Part of a small language model's weights.
Size: MLP 512 SwiGLU, vocabulary 4096, 6.12M parameters.
Each number is 50 + 10 x the weight over its row's rms, rounded and kept within 0 to 99. Layers, rows and columns count from 0. The size before them is the row's rms in percent of the matrix's.

# layer 7 MLP down (transposed), 512x192, rms 0.0558, rows 70-118, columns 96-143
093:52 60 67 43 37 59 43 58 62 50 35 61 57 42 47 33 40 44 42 50 38 49 44 53 78 30 62 46 59 47 60 54 42 55 55 34 65 44 67 49 55 57 52 55 61 43 45 49
099:47 56 66 40 50 35 49 54 56 46 51 45 52 65 52 46 38 43 47 43 42 38 48 40 42 44 41 52 46 50 44 50 50 34 49 38 59 43 55 59 37 43 47 53 46 56 41 42
102:55 44 69 24 49 59 57 52 70 57 44 49 63 40 38 62 37 62 40 67 61 51 65 41 41 28 40 47 51 50 51 42 48 39 55 49 52 49 44 45 60 46 67 62 52 70 59 65
096:46 48 43 56 64 35 50 50 52 47 58 55 51 48 47 49 64 48 54 43 62 56 35 59 70 48 60 66 39 14 45 42 47 71 43 41 54 73 55 45 50 48 50 48 59 65 44 52
098:59 64 59 43 55 59 41 38 15 40 46 58 46 42 47 59 51 52 53 47 54 33 46 51 47 62 48 44 55 62 56 54 61 41 39 60 38 50 61 42 61 51 56 26 60 66 55 63
096:38 66 48 54 52 43 47 44 47 43 45 59 50 61 50 41 52 48 65 40 48 56 57 35 60 33 59 40 52 48 52 37 43 57 53 50 51 40 48 43 64 81 60 41 42 39 70 58
100:57 56 56 60 60 38 50 66 21 57 34 55 47 37 30 46 50 50 64 36 52 56 43 60 50 56 57 53 62 43 55 48 52 62 52 50 64 58 47 60 58 48 57 40 51 58 70 48
108:63 43 47 65 30 58 44 43 50 38 38 35 57 57 60 38 45 39 41 38 45 52 45 60 52 40 40 56 52 56 45 52 47 50 61 55 55 51 52 37 51 51 48 61 41 39 47 34
106:66 55 63 51 25 49 50 48 52 53 67 58 37 49 33 64 53 45 18 66 53 52 57 38 59 58 51 44 48 57 62 54 51 37 53 53 44 38 43 43 56 36 54 54 41 46 39 60
099:40 31 38 59 69 43 54 54 70 54 46 56 55 44 24 52 51 27 46 56 58 33 50 44 47 53 35 55 56 46 51 63 49 50 53 55 51 53 45 54 60 42 59 63 51 41 65 59
098:72 29 55 55 59 48 36 40 57 39 59 38 51 49 56 58 47 39 63 56 37 45 61 61 57 51 44 64 50 51 53 61 57 38 51 58 55 32 57 58 57 41 55 31 57 38 58 53
103:50 48 52 46 45 37 45 52 52 50 44 60 50 61 46 31 28 52 58 60 50 35 47 44 44 30 52 51 55 44 48 34 50 42 51 47 64 58 48 56 47 70 53 42 62 46 42 44
100:49 67 52 64 59 41 52 41 40 59 62 58 62 56 50 44 51 39 34 55 41 52 47 57 43 35 51 61 60 56 52 47 50 68 55 43 42 50 36 56 32 54 30 60 49 61 57 49
109:36 65 48 37 66 59 53 55 45 50 46 61 40 47 50 64 34 34 45 56 59 48 50 30 50 68 29 44 55 46 47 44 57 49 59 49 43 54 31 51 34 46 49 40 50 55 49 48
093:60 50 67 69 55 62 32 71 62 47 55 59 53 58 45 58 48 65 38 45 42 56 47 51 60 47 63 53 47 51 47 41 45 55 47 67 58 44 58 66 52 26 51 39 61 57 31 39
100:56 66 51 54 56 50 66 56 42 46 50 62 40 70 75 59 51 46 50 40 52 53 55 49 35 53 43 49 46 25 58 50 46 70 44 45 59 66 59 59 54 28 34 45 39 43 35 59
097:45 60 53 61 47 51 62 57 79 46 49 56 34 44 45 51 63 56 50 49 54 60 51 31 60 44 47 47 61 65 51 77 37 46 43 53 48 52 51 59 58 64 51 43 45 46 61 63
102:48 48 51 50 46 42 67 38 31 52 36 64 44 37 49 32 49 65 47 57 42 44 33 46 64 58 62 52 44 61 55 47 56 60 44 55 52 32 50 66 52 31 42 39 52 51 52 51
097:54 61 54 38 53 54 67 50 42 59 46 44 44 37 72 54 33 33 36 56 46 58 54 58 33 50 53 55 47 52 47 57 44 40 58 51 46 48 62 54 56 46 47 38 55 50 62 65
106:55 62 42 47 51 67 59 66 53 51 37 77 47 30 48 58 58 65 42 38 47 46 56 38 41 42 49 49 40 52 47 41 53 55 31 60 60 39 45 47 61 51 59 34 38 55 57 52
098:52 51 63 60 58 63 54 50 48 59 47 60 47 41 49 44 29 50 57 50 51 64 42 39 51 61 50 51 45 80 47 61 46 46 52 49 52 63 60 49 54 47 47 41 39 29 50 49
104:56 43 60 34 36 43 45 56 51 52 42 47 47 43 53 60 62 66 33 62 58 56 37 52 40 53 46 65 33 44 48 40 57 34 45 60 61 45 36 40 46 50 56 57 46 39 69 45
088:48 66 54 42 52 46 48 35 54 70 51 43 69 44 53 41 51 68 52 50 34 61 52 60 52 41 65 44 45 41 41 64 46 42 49 45 38 43 37 53 57 65 56 58 56 44 69 66
104:46 47 58 39 72 60 45 68 55 38 35 50 48 37 39 42 48 53 63 72 55 50 41 38 47 43 65 64 56 48 40 24 62 59 47 56 51 71 46 59 52 44 63 45 50 48 42 42
095:53 50 45 49 60 80 37 49 65 67 37 53 62 43 49 72 50 41 39 32 33 65 42 45 47 48 57 40 45 56 61 56 50 44 52 62 61 36 46 55 35 51 60 57 33 58 58 46
094:52 57 56 50 48 41 44 42 28 45 51 63 34 48 36 46 49 50 52 36 43 50 57 43 52 38 52 66 52 42 46 57 47 69 50 37 48 33 61 61 41 48 54 57 48 47 49 43
098:44 46 71 32 49 42 48 47 61 62 42 49 43 46 50 68 55 50 46 55 71 57 49 40 55 48 42 52 53 40 40 53 65 47 54 58 57 52 42 49 48 40 53 45 33 52 49 46
093:49 37 59 55 48 53 64 39 64 60 40 78 54 42 54 57 71 43 46 30 51 64 62 45 68 53 44 48 47 57 59 68 33 35 38 44 43 35 61 51 53 33 41 41 58 47 51 53
102:59 54 55 31 34 63 57 51 56 70 47 54 52 54 44 47 57 46 34 63 37 53 55 63 36 40 45 49 58 57 49 37 31 66 46 50 38 50 51 42 60 45 49 50 37 47 53 61
101:30 43 42 60 52 46 45 66 60 44 59 50 58 58 59 47 56 61 50 44 35 61 53 58 68 50 47 60 73 52 58 51 56 59 67 31 48 49 41 61 35 48 36 46 50 55 44 50
097:41 47 42 55 51 49 58 46 52 39 71 58 60 51 57 54 53 40 52 45 59 70 40 63 45 48 48 63 49 40 50 48 39 74 44 59 48 47 57 51 53 56 39 62 37 63 48 43
093:48 37 43 59 40 57 48 52 53 73 43 49 42 52 59 39 61 43 53 65 63 68 62 62 33 48 62 48 54 62 46 46 61 46 41 50 42 40 55 61 66 48 55 40 51 67 38 57
105:57 57 74 34 53 38 53 47 55 45 55 32 50 44 47 55 46 49 46 42 52 38 46 43 57 49 23 36 47 41 69 48 51 39 58 42 51 60 75 61 44 42 58 32 38 50 55 60
102:55 56 38 46 47 43 45 33 56 46 31 43 31 57 66 39 72 60 53 36 58 71 41 39 21 37 38 52 50 52 44 64 38 56 67 34 61 48 23 45 50 44 69 52 52 57 66 55
098:51 63 59 56 33 62 50 40 55 77 41 69 36 63 53 44 40 37 71 32 53 40 48 53 65 57 51 42 46 43 44 29 53 50 52 46 42 37 63 45 42 58 48 55 39 71 49 36
103:56 61 55 53 44 36 36 59 49 59 56 64 17 53 44 48 77 44 65 50 53 49 53 28 46 49 54 55 62 46 47 28 50 39 58 49 38 59 51 39 60 50 51 54 44 45 73 45
101:58 62 56 65 57 56 65 30 35 52 46 46 50 39 54 74 57 43 59 62 65 42 49 65 56 58 48 42 38 57 45 65 41 43 66 31 23 58 58 61 57 46 51 59 43 58 47 47
092:55 42 53 65 47 61 50 53 52 44 37 72 63 30 59 48 33 40 47 49 56 52 56 41 63 36 38 66 40 40 63 66 51 39 52 56 59 37 67 29 57 43 38 64 51 44 39 62
095:50 58 43 57 45 47 57 45 51 44 43 45 46 63 54 45 52 56 49 41 32 40 45 47 54 43 61 47 43 31 61 50 47 44 42 46 59 67 64 34 45 55 40 51 54 42 44 27
097:55 44 49 84 48 64 47 60 56 55 63 54 58 47 48 45 74 53 58 45 59 39 27 38 46 48 61 57 53 36 50 54 37 54 60 64 61 50 52 61 53 40 39 38 51 59 34 52
105:40 36 72 40 41 50 61 56 67 45 49 30 64 68 42 55 48 51 66 32 39 52 49 41 56 37 34 36 48 52 52 55 46 37 57 44 54 47 62 36 47 47 61 44 59 47 46 45
103:44 55 43 47 39 46 51 52 45 36 54 72 43 61 47 37 60 53 62 63 39 66 48 51 53 39 51 56 40 33 50 60 59 44 50 55 55 52 60 41 40 47 42 55 50 45 39 51
098:53 57 66 55 50 65 59 48 58 59 49 41 45 45 60 45 57 22 50 45 57 37 51 38 43 52 60 50 49 51 63 42 40 46 46 55 43 47 67 50 59 62 64 41 37 44 51 59
100:61 46 28 49 42 60 63 53 58 50 42 54 51 64 53 34 50 38 59 52 57 46 48 55 40 61 61 37 56 57 45 48 52 62 48 38 47 44 53 48 57 51 39 52 69 57 65 66
103:55 70 57 38 34 48 53 61 52 57 57 48 50 63 50 64 50 63 50 42 59 78 59 58 45 68 46 49 63 51 46 59 53 63 39 60 48 60 40 51 52 67 39 48 32 55 57 49
098:47 56 64 33 47 66 44 58 52 54 39 52 49 47 57 60 60 51 50 59 85 43 63 41 48 51 43 44 51 46 36 44 61 47 52 58 40 50 50 55 60 47 52 56 73 53 39 48
100:40 42 36 43 31 53 37 47 59 58 40 57 47 35 44 48 64 41 56 57 45 56 53 56 58 49 49 50 42 51 56 47 37 58 40 59 56 48 21 42 40 54 47 45 50 35 57 47
102:39 51 41 52 43 41 49 46 60 44 55 51 51 49 54 43 54 70 46 31 40 57 42 33 36 49 51 45 71 44 39 42 42 63 43 47 64 61 64 49 47 43 55 45 73 61 25 54
092:54 43 60 30 44 41 54 66 51 38 41 42 72 58 65 40 52 31 52 79 42 52 46 49 45 60 37 49 39 64 41 50 49 43 66 48 36 42 67 68 52 62 63 58 38 64 54 57
# layer 7 MLP gate, 512x192, rms 0.0568, rows 71-118, columns 96-143
099:44 47 52 32 43 56 46 46 54 43 54 43 70 39 39 51 51 53 54 32 57 45 46 43 53 38 51 33 53 48 58 55 46 59 44 46 52 60 48 53 59 47 56 64 49 47 33 60
100:59 53 50 46 41 35 53 38 51 41 59 38 43 63 59 64 66 43 49 25 56 48 57 44 39 40 46 67 42 34 37 41 49 47 47 59 51 51 60 60 44 47 34 32 74 37 66 57
094:29 50 43 44 55 55 50 45 55 38 50 40 39 43 59 44 45 63 50 59 50 52 40 55 65 71 65 48 41 40 58 42 42 61 49 46 65 38 60 59 60 58 48 53 23 43 37 46
103:45 47 54 47 52 45 55 66 43 45 53 35 60 61 37 38 44 53 46 64 48 54 28 49 38 65 45 73 56 47 50 57 34 52 50 46 61 48 46 38 53 38 36 40 61 32 51 32
097:49 27 74 62 46 50 44 37 36 50 54 40 48 49 60 43 59 50 42 52 46 38 44 61 60 56 40 42 42 51 48 56 56 48 57 47 59 57 55 56 28 50 57 43 54 50 49 43
103:52 43 45 44 41 37 45 39 55 49 53 45 69 51 37 53 53 51 50 37 49 37 48 41 50 31 51 51 45 46 41 61 52 43 41 45 48 49 67 49 62 42 49 41 30 45 39 34
100:55 64 56 38 58 39 54 57 55 35 40 41 56 47 34 62 34 43 34 53 58 53 39 45 35 41 45 48 24 49 55 45 58 46 55 53 50 30 45 50 38 41 53 35 61 44 55 61
101:39 42 40 45 49 40 42 53 50 48 47 42 44 45 39 54 42 59 46 41 51 63 60 56 54 54 48 58 50 53 44 44 45 39 67 62 33 34 28 47 32 54 53 44 66 40 59 58
100:34 60 45 53 45 50 45 69 58 58 53 66 48 54 25 51 40 81 54 46 55 33 47 49 51 57 47 57 33 63 74 60 72 43 63 50 54 45 54 53 39 40 53 45 61 61 52 61
099:56 50 52 58 40 50 52 38 50 30 66 43 66 48 68 57 55 46 49 57 57 62 45 43 50 46 45 52 52 61 47 66 75 45 50 66 43 22 57 48 41 56 56 50 53 58 51 41
099:52 43 54 35 59 54 61 39 40 64 67 31 54 49 42 57 51 60 43 54 61 39 48 51 62 45 56 58 63 53 63 52 54 48 62 52 38 48 51 45 36 37 51 54 20 36 53 54
099:44 42 39 47 58 53 47 66 52 42 49 57 36 37 47 44 32 54 58 51 57 42 42 56 53 52 44 57 43 49 53 56 39 34 47 58 64 55 45 53 46 42 37 47 36 56 52 62
106:54 47 46 38 56 46 43 36 43 60 45 50 58 49 37 49 55 49 46 50 37 53 63 59 30 52 58 47 30 56 52 71 56 43 51 60 43 41 55 40 53 56 32 43 46 39 43 52
090:49 43 34 57 50 43 44 42 51 35 61 47 52 32 57 49 44 53 32 17 55 44 69 56 44 62 57 59 56 43 48 48 59 35 41 48 34 64 49 59 43 39 41 42 44 50 60 58
100:41 46 51 37 62 61 55 55 56 59 53 38 53 46 69 52 43 57 54 75 54 61 39 41 56 31 49 54 56 35 48 53 53 38 41 50 48 38 34 53 45 51 56 54 47 37 56 47
094:67 69 43 54 46 50 39 63 56 47 57 39 57 47 49 49 39 58 50 53 58 46 51 53 37 47 57 44 59 38 45 61 55 33 57 54 46 37 41 36 70 48 34 38 35 52 58 47
100:27 43 30 59 43 50 49 53 37 45 38 53 47 54 31 52 53 46 52 46 45 59 40 48 68 62 26 47 52 58 63 27 37 39 60 36 40 31 28 43 41 61 42 44 39 55 55 37
095:61 46 51 52 48 56 60 35 56 61 45 52 34 31 25 58 47 63 53 52 54 52 61 42 62 52 69 48 51 34 44 51 43 49 70 61 53 30 45 50 35 38 61 37 58 72 38 46
101:52 55 54 41 66 61 49 50 35 44 30 76 50 43 55 66 51 60 39 25 53 58 44 27 49 44 48 58 33 52 33 43 51 41 70 74 48 43 40 47 45 39 50 24 58 58 62 43
099:59 50 69 43 38 33 66 47 41 58 61 57 55 52 43 36 44 56 48 37 46 65 32 47 62 43 47 58 51 42 60 48 42 69 55 31 53 64 42 43 60 46 53 49 25 56 54 57
104:38 45 34 51 56 40 47 43 63 50 33 34 39 44 37 47 56 55 52 52 65 39 47 43 68 57 52 40 34 60 30 61 58 35 55 57 71 62 66 47 53 58 42 50 69 51 49 42
090:40 48 48 38 64 76 50 58 53 36 54 40 45 49 65 21 52 39 46 60 49 33 52 42 66 34 37 45 45 44 48 50 36 48 55 42 40 52 59 45 40 68 62 62 49 49 44 40
104:64 53 48 54 62 52 49 46 41 63 61 47 50 58 53 52 38 44 56 52 47 52 60 52 50 39 51 46 51 46 35 39 38 58 40 49 57 48 43 38 47 38 57 43 53 45 28 50
094:39 45 49 36 60 76 54 46 62 44 46 68 63 51 45 46 62 44 54 39 66 46 54 45 47 34 34 48 56 50 63 41 49 43 62 55 63 50 48 30 49 54 49 40 59 48 53 53
095:38 57 44 60 59 62 48 32 46 38 48 51 59 46 40 57 41 51 65 37 53 35 52 59 49 50 40 50 58 48 53 69 54 43 35 49 52 47 31 60 50 35 51 46 53 39 43 64
095:56 49 38 70 61 48 50 58 56 56 58 51 63 55 52 32 43 54 60 43 50 62 45 50 42 51 39 54 35 52 37 40 35 28 56 44 45 28 53 47 34 21 52 53 55 41 53 52
094:56 54 51 51 52 56 59 37 44 70 68 48 46 31 35 53 40 55 52 61 50 28 40 69 57 58 48 48 54 63 56 52 56 66 41 57 47 66 33 54 49 71 40 47 50 58 56 59
106:55 30 38 29 65 58 60 43 40 57 58 43 62 58 47 47 67 52 45 61 54 59 58 41 43 35 49 47 59 50 40 57 47 54 61 53 54 55 50 32 43 41 46 50 51 52 31 68
105:62 55 48 47 44 71 62 40 58 45 50 44 57 60 55 35 54 43 51 40 48 46 51 64 59 30 49 59 57 42 63 65 46 48 42 60 47 62 51 51 52 50 70 71 45 57 48 51
100:59 55 66 38 27 59 52 25 47 58 54 53 45 73 41 40 55 58 60 31 37 58 42 52 32 46 49 37 43 59 45 51 37 61 40 42 47 50 52 44 40 39 48 37 39 55 39 42
094:50 60 43 55 67 46 53 52 44 53 52 70 57 67 46 44 47 43 68 39 50 41 63 35 58 34 58 40 49 45 54 58 47 31 61 40 53 47 43 61 56 56 71 51 43 55 50 37
110:52 51 48 68 57 49 40 49 58 69 67 28 46 52 44 42 32 45 38 79 45 41 53 30 54 44 53 41 54 25 50 34 38 47 51 43 56 61 45 49 60 42 46 48 36 38 44 47
101:37 42 42 59 63 50 62 59 46 67 58 48 43 49 36 49 24 59 49 51 42 38 46 39 57 59 46 49 59 41 53 36 57 56 57 67 66 44 47 39 63 39 44 43 37 61 50 47
095:52 51 34 70 62 41 55 49 51 57 46 66 63 47 42 44 48 54 69 35 63 45 45 50 56 61 39 34 64 41 46 42 52 54 50 67 51 54 27 51 61 55 41 63 56 53 41 56
099:34 31 44 61 52 31 44 41 36 54 28 55 37 51 42 53 48 56 40 31 49 50 63 54 58 48 33 59 48 45 55 72 29 69 55 55 53 46 54 48 44 60 66 48 54 49 51 32
101:51 32 51 43 39 40 53 58 44 58 53 55 61 44 65 37 43 53 54 48 35 59 46 47 43 45 40 52 52 46 29 46 54 51 47 71 63 36 48 49 47 48 49 44 44 53 56 45
092:45 61 58 35 53 67 47 60 46 28 47 46 63 44 51 53 45 46 32 48 53 63 48 53 44 43 44 59 52 43 49 59 60 54 47 65 52 38 62 51 53 49 46 59 75 52 55 65
098:47 54 55 79 48 65 63 65 60 36 42 22 34 34 65 47 42 39 47 48 54 52 62 47 60 43 52 51 54 52 44 72 42 60 66 57 49 70 41 37 57 40 60 41 38 57 50 60
095:36 51 75 55 43 47 59 49 60 49 55 38 49 44 48 49 51 42 61 35 60 55 34 58 69 55 59 46 54 50 38 24 62 47 58 50 46 49 58 49 45 45 55 14 61 58 43 64
110:35 45 38 59 56 62 53 36 57 54 66 46 52 46 55 48 40 71 53 36 40 54 73 49 64 44 48 57 53 42 52 63 59 64 57 58 59 50 47 45 63 47 42 52 50 53 58 37
100:51 48 54 46 47 47 36 55 63 74 67 54 55 52 47 48 52 57 46 54 58 51 42 49 34 50 43 51 60 58 46 29 52 66 53 66 59 60 44 66 51 43 59 30 52 55 50 55
092:33 34 51 57 52 41 35 41 39 47 28 40 61 49 50 60 50 60 52 53 53 60 61 61 40 59 32 56 58 47 52 48 54 59 56 51 48 41 55 50 48 57 58 57 31 58 54 34
098:56 55 64 48 48 54 41 51 45 57 74 36 57 47 39 62 36 53 53 40 52 41 70 45 57 52 38 47 43 44 53 63 48 58 40 52 57 56 43 46 65 38 48 71 65 63 53 57
099:45 39 44 54 42 47 54 55 56 66 59 53 53 51 58 45 40 52 44 64 57 26 38 50 58 50 62 56 46 38 65 44 50 31 26 43 57 44 56 49 43 41 62 45 38 57 34 49
098:55 43 39 40 48 65 48 59 71 31 36 42 40 45 47 55 56 72 45 49 49 66 46 54 47 55 42 38 70 36 46 46 40 62 53 41 40 37 65 64 41 66 65 55 60 57 55 32
098:43 44 40 56 42 40 40 51 52 53 49 41 51 42 62 70 35 59 61 43 49 59 61 69 73 47 44 31 25 68 37 49 44 35 64 37 47 72 57 56 45 45 42 60 43 51 49 54
108:47 50 42 50 64 51 45 49 56 62 57 44 45 41 30 47 36 30 53 65 47 59 49 41 44 45 43 44 51 26 31 29 45 57 54 64 46 52 63 63 48 31 56 52 41 54 50 41
097:54 47 38 61 62 50 34 43 66 55 60 57 55 60 68 61 40 44 45 58 66 42 38 38 29 54 50 53 41 40 60 50 63 56 66 41 45 49 37 35 34 56 59 41 71 51 33 46
# layer 7 MLP up, 512x192, rms 0.0549, rows 71-118, columns 96-143
101:61 46 25 45 46 54 52 51 53 28 42 51 36 34 59 46 54 63 44 73 57 26 65 45 58 51 54 41 50 44 52 48 51 41 24 38 54 47 35 58 47 46 60 66 55 55 40 47
104:33 42 68 58 56 44 59 53 41 39 65 44 70 44 50 36 46 43 72 43 65 29 39 59 57 43 50 41 41 66 44 51 49 51 63 46 48 58 43 44 52 37 32 49 58 50 38 39
094:47 61 46 44 74 53 76 53 34 46 57 55 47 63 65 63 52 46 75 47 48 55 59 41 70 43 56 60 52 79 53 34 42 55 40 59 44 40 72 47 61 36 45 51 34 43 51 53
097:51 68 44 47 53 74 66 51 50 50 54 42 58 47 53 54 54 48 60 40 68 41 52 61 33 57 65 43 41 63 42 52 55 38 51 59 25 56 54 43 57 43 61 42 53 44 61 40
090:56 47 52 66 44 37 50 50 46 51 42 39 35 50 56 50 50 59 40 41 50 37 66 58 47 52 69 49 55 83 46 54 74 44 63 55 38 52 54 61 63 62 73 64 57 49 55 58
106:41 62 36 46 55 59 37 50 42 46 63 49 62 52 47 41 47 48 61 52 43 40 36 72 64 62 43 41 37 49 52 47 68 40 52 34 51 57 41 48 46 57 57 47 64 58 47 55
105:64 48 46 47 65 70 38 49 68 53 52 38 54 60 69 53 34 51 60 31 44 51 50 51 37 57 35 59 42 38 66 45 31 63 53 58 55 42 51 57 66 45 34 52 46 42 45 30
103:57 45 57 58 48 62 60 40 59 31 59 54 45 51 45 59 41 35 40 44 39 38 34 36 31 51 47 50 53 31 66 55 47 70 53 37 48 58 41 42 45 42 65 68 41 47 36 34
099:39 41 50 51 57 34 56 58 43 44 42 53 61 55 39 45 59 35 32 48 49 40 45 50 73 40 43 47 54 36 59 39 35 45 27 66 51 65 56 63 50 45 52 62 67 47 40 31
097:51 61 48 61 64 49 42 49 57 66 56 36 71 36 48 39 39 45 54 69 67 41 68 49 68 63 47 49 46 59 37 56 50 65 44 57 47 43 40 55 59 49 50 52 56 49 55 44
108:53 62 44 44 47 69 53 40 78 54 43 53 52 41 52 53 31 46 40 54 45 46 57 39 63 30 56 49 46 53 57 69 50 52 45 42 49 49 50 52 50 52 70 31 38 59 65 54
097:49 41 44 57 25 52 65 49 41 39 62 46 58 63 44 60 68 59 54 34 54 44 58 55 40 59 36 45 63 53 70 36 60 51 55 61 47 48 54 63 40 44 39 73 61 47 60 43
109:54 46 64 62 50 57 44 58 41 53 49 51 57 63 38 60 34 44 62 55 67 59 44 58 44 74 43 45 61 31 44 67 69 66 53 42 49 41 45 34 47 51 35 40 46 47 53 47
097:43 75 43 63 51 47 53 49 23 49 41 39 52 39 39 62 44 28 55 58 45 47 66 52 51 36 48 60 52 54 32 62 63 52 42 47 48 59 48 60 48 57 35 56 34 51 49 82
105:65 43 63 59 45 38 48 33 40 53 45 45 44 52 52 60 56 52 53 45 59 64 43 48 57 46 63 55 52 40 39 42 47 47 59 65 38 60 69 37 72 35 38 57 31 53 40 54
094:61 43 47 37 55 61 74 53 54 49 52 55 59 74 72 37 45 67 47 48 42 49 51 52 66 63 52 46 56 48 38 35 50 38 47 44 55 45 48 57 43 65 73 61 49 56 46 43
101:56 50 66 62 52 50 39 44 48 63 73 35 57 50 57 52 60 36 33 41 55 52 52 45 64 47 48 48 68 39 46 40 29 48 40 52 50 55 52 37 29 70 46 49 48 55 26 71
091:62 56 49 50 63 41 36 57 59 46 38 63 42 65 75 42 41 59 44 63 59 55 44 62 45 36 59 50 61 50 32 46 62 44 52 48 81 48 49 40 34 55 64 60 70 68 64 48
102:49 41 52 56 48 50 71 70 45 69 39 49 31 42 46 46 42 47 43 47 58 49 65 43 28 46 46 29 52 29 54 57 44 51 31 52 42 46 54 39 55 47 70 45 53 48 61 51
101:58 42 50 72 55 73 49 30 63 53 44 44 51 35 59 38 46 74 57 61 60 78 43 31 49 49 64 32 50 57 39 48 47 60 53 46 45 41 62 56 53 48 44 47 58 65 33 45
101:45 59 42 56 38 37 36 36 40 55 43 49 64 56 51 60 53 52 44 51 52 49 48 25 40 52 53 62 47 54 63 36 55 26 40 40 57 54 70 49 32 46 32 43 43 42 52 54
088:59 43 58 53 59 49 46 50 57 50 55 44 60 44 39 58 66 56 37 57 42 32 54 42 64 68 57 34 48 43 61 69 53 41 62 50 45 45 40 48 43 61 38 69 43 38 35 52
105:50 65 60 48 52 43 42 55 56 51 42 55 41 48 39 44 52 63 42 39 48 65 64 62 64 52 52 49 54 49 30 40 53 55 43 52 45 57 52 57 50 40 48 59 65 49 40 65
097:64 66 55 43 63 47 41 35 37 69 62 62 46 49 47 42 42 50 39 60 28 64 57 61 46 53 41 41 50 47 57 49 56 53 63 39 50 58 63 46 53 47 42 59 56 37 59 47
095:61 53 35 57 45 47 41 40 40 53 50 62 48 66 49 58 41 63 58 51 28 55 51 39 36 49 64 56 45 46 47 64 55 59 44 37 52 50 53 50 62 47 46 54 62 61 54 53
094:74 57 56 37 45 49 40 50 47 50 49 45 43 45 33 55 52 59 57 60 63 47 39 44 31 52 64 49 33 51 66 41 57 43 52 40 57 53 60 36 63 65 58 47 51 45 31 50
094:43 69 58 49 34 47 32 51 64 26 32 59 39 55 62 45 46 48 56 41 27 51 45 55 62 45 71 60 43 39 58 37 57 47 51 44 62 55 35 41 38 44 57 48 49 53 38 56
099:53 59 51 40 40 54 47 46 41 58 50 45 61 29 45 49 32 46 52 57 36 48 51 50 46 43 49 65 42 60 52 51 42 61 54 51 72 50 59 50 44 52 59 58 57 42 37 53
104:65 51 55 24 51 50 50 65 61 34 44 56 54 52 45 49 43 63 35 50 62 70 61 34 58 51 45 54 62 43 52 39 50 56 54 43 46 50 35 54 48 42 49 44 49 48 57 50
097:70 41 51 46 57 45 64 49 57 67 58 68 47 31 51 46 42 50 51 47 41 51 50 46 54 61 58 44 49 53 51 54 50 67 49 41 39 43 36 53 56 51 50 56 58 60 47 55
097:46 57 59 53 62 45 42 46 41 28 44 33 47 45 55 70 54 34 55 58 48 55 51 48 37 49 40 43 43 34 59 30 60 46 61 37 53 64 37 40 53 52 35 49 56 54 45 39
109:57 51 45 41 41 55 42 40 69 56 46 36 74 52 53 59 60 51 55 47 53 61 49 57 61 32 54 52 52 48 54 46 37 56 65 41 45 34 58 68 47 56 52 66 53 51 58 37
108:64 56 61 51 54 70 45 46 42 68 56 34 67 58 62 56 51 53 50 41 65 40 59 34 48 41 40 54 46 57 61 50 52 59 33 47 34 42 55 52 57 69 43 48 46 57 46 61
099:46 57 48 50 42 53 63 50 48 46 60 66 59 41 63 32 60 59 51 48 54 39 54 64 65 67 42 55 49 37 48 29 54 50 56 57 62 62 37 59 60 60 50 55 48 52 50 51
102:69 46 58 53 49 40 56 58 51 51 47 45 36 46 58 36 54 39 55 39 62 58 49 41 52 53 64 57 40 44 38 44 60 59 51 56 33 60 53 48 43 61 39 29 60 38 63 42
104:64 40 74 48 49 44 41 44 57 39 30 71 52 45 55 41 43 45 63 45 29 61 36 50 57 37 50 69 48 33 42 42 56 46 56 60 51 44 27 52 51 58 56 24 47 53 29 50
093:63 61 54 30 52 57 41 51 64 55 56 37 57 41 50 49 53 55 43 42 71 45 48 51 55 44 64 48 70 21 46 42 69 45 38 43 35 47 28 54 42 37 53 77 37 51 63 41
096:49 54 48 53 45 59 47 20 50 45 57 55 60 57 61 66 56 53 55 49 55 48 42 51 55 44 59 62 60 43 48 29 42 58 58 23 39 68 47 28 35 42 44 46 37 47 50 73
090:54 48 67 26 52 52 50 49 52 57 44 61 68 54 44 53 66 63 31 56 61 55 55 46 34 40 58 53 32 43 43 44 56 49 55 56 62 58 57 47 52 49 54 47 55 55 48 48
108:38 38 51 42 33 53 56 50 59 50 58 47 48 49 47 50 40 52 56 53 49 43 59 43 41 44 45 49 56 49 59 54 25 46 35 52 52 31 49 51 50 56 54 62 35 63 46 46
107:57 49 50 41 30 61 45 64 42 42 48 56 69 42 51 60 39 43 53 61 41 43 46 44 65 36 51 68 56 44 56 52 53 55 56 38 57 45 44 61 53 53 47 41 43 56 65 53
089:34 39 51 53 31 41 40 66 49 40 55 43 56 62 57 40 54 70 58 47 53 68 65 42 34 63 42 51 52 50 49 54 46 49 61 57 48 60 22 43 50 51 55 59 36 58 49 42
102:47 51 51 41 56 35 36 58 55 55 36 56 48 44 53 49 54 47 59 63 53 53 43 39 56 54 56 46 31 50 61 50 40 58 33 66 51 39 40 41 24 53 60 38 46 30 44 41
101:58 58 48 41 41 46 84 63 28 33 60 44 47 63 51 42 44 47 60 38 39 48 33 33 44 49 51 45 54 45 41 41 50 54 51 66 44 71 54 45 47 58 38 55 42 47 44 53
098:43 39 74 34 48 47 42 61 39 71 66 39 45 39 44 69 55 57 54 63 73 37 65 45 49 59 40 58 60 53 56 61 61 44 49 51 44 61 47 42 51 34 61 46 49 60 57 49
103:37 62 34 49 47 48 41 50 52 49 49 47 68 32 28 60 52 34 53 52 61 55 70 63 57 62 55 34 44 48 56 42 57 33 53 42 33 46 37 61 42 56 68 55 43 38 36 49
108:49 60 55 45 54 54 63 67 60 40 48 61 38 72 54 26 47 60 42 53 44 53 44 44 46 55 55 43 42 54 54 57 37 54 54 48 61 54 56 42 68 39 40 34 54 45 39 61
090:57 31 55 32 55 34 38 42 67 56 54 46 45 50 46 32 45 60 38 32 64 55 64 37 46 42 32 42 40 58 41 36 70 47 52 51 43 48 50 68 52 48 43 61 51 55 47 55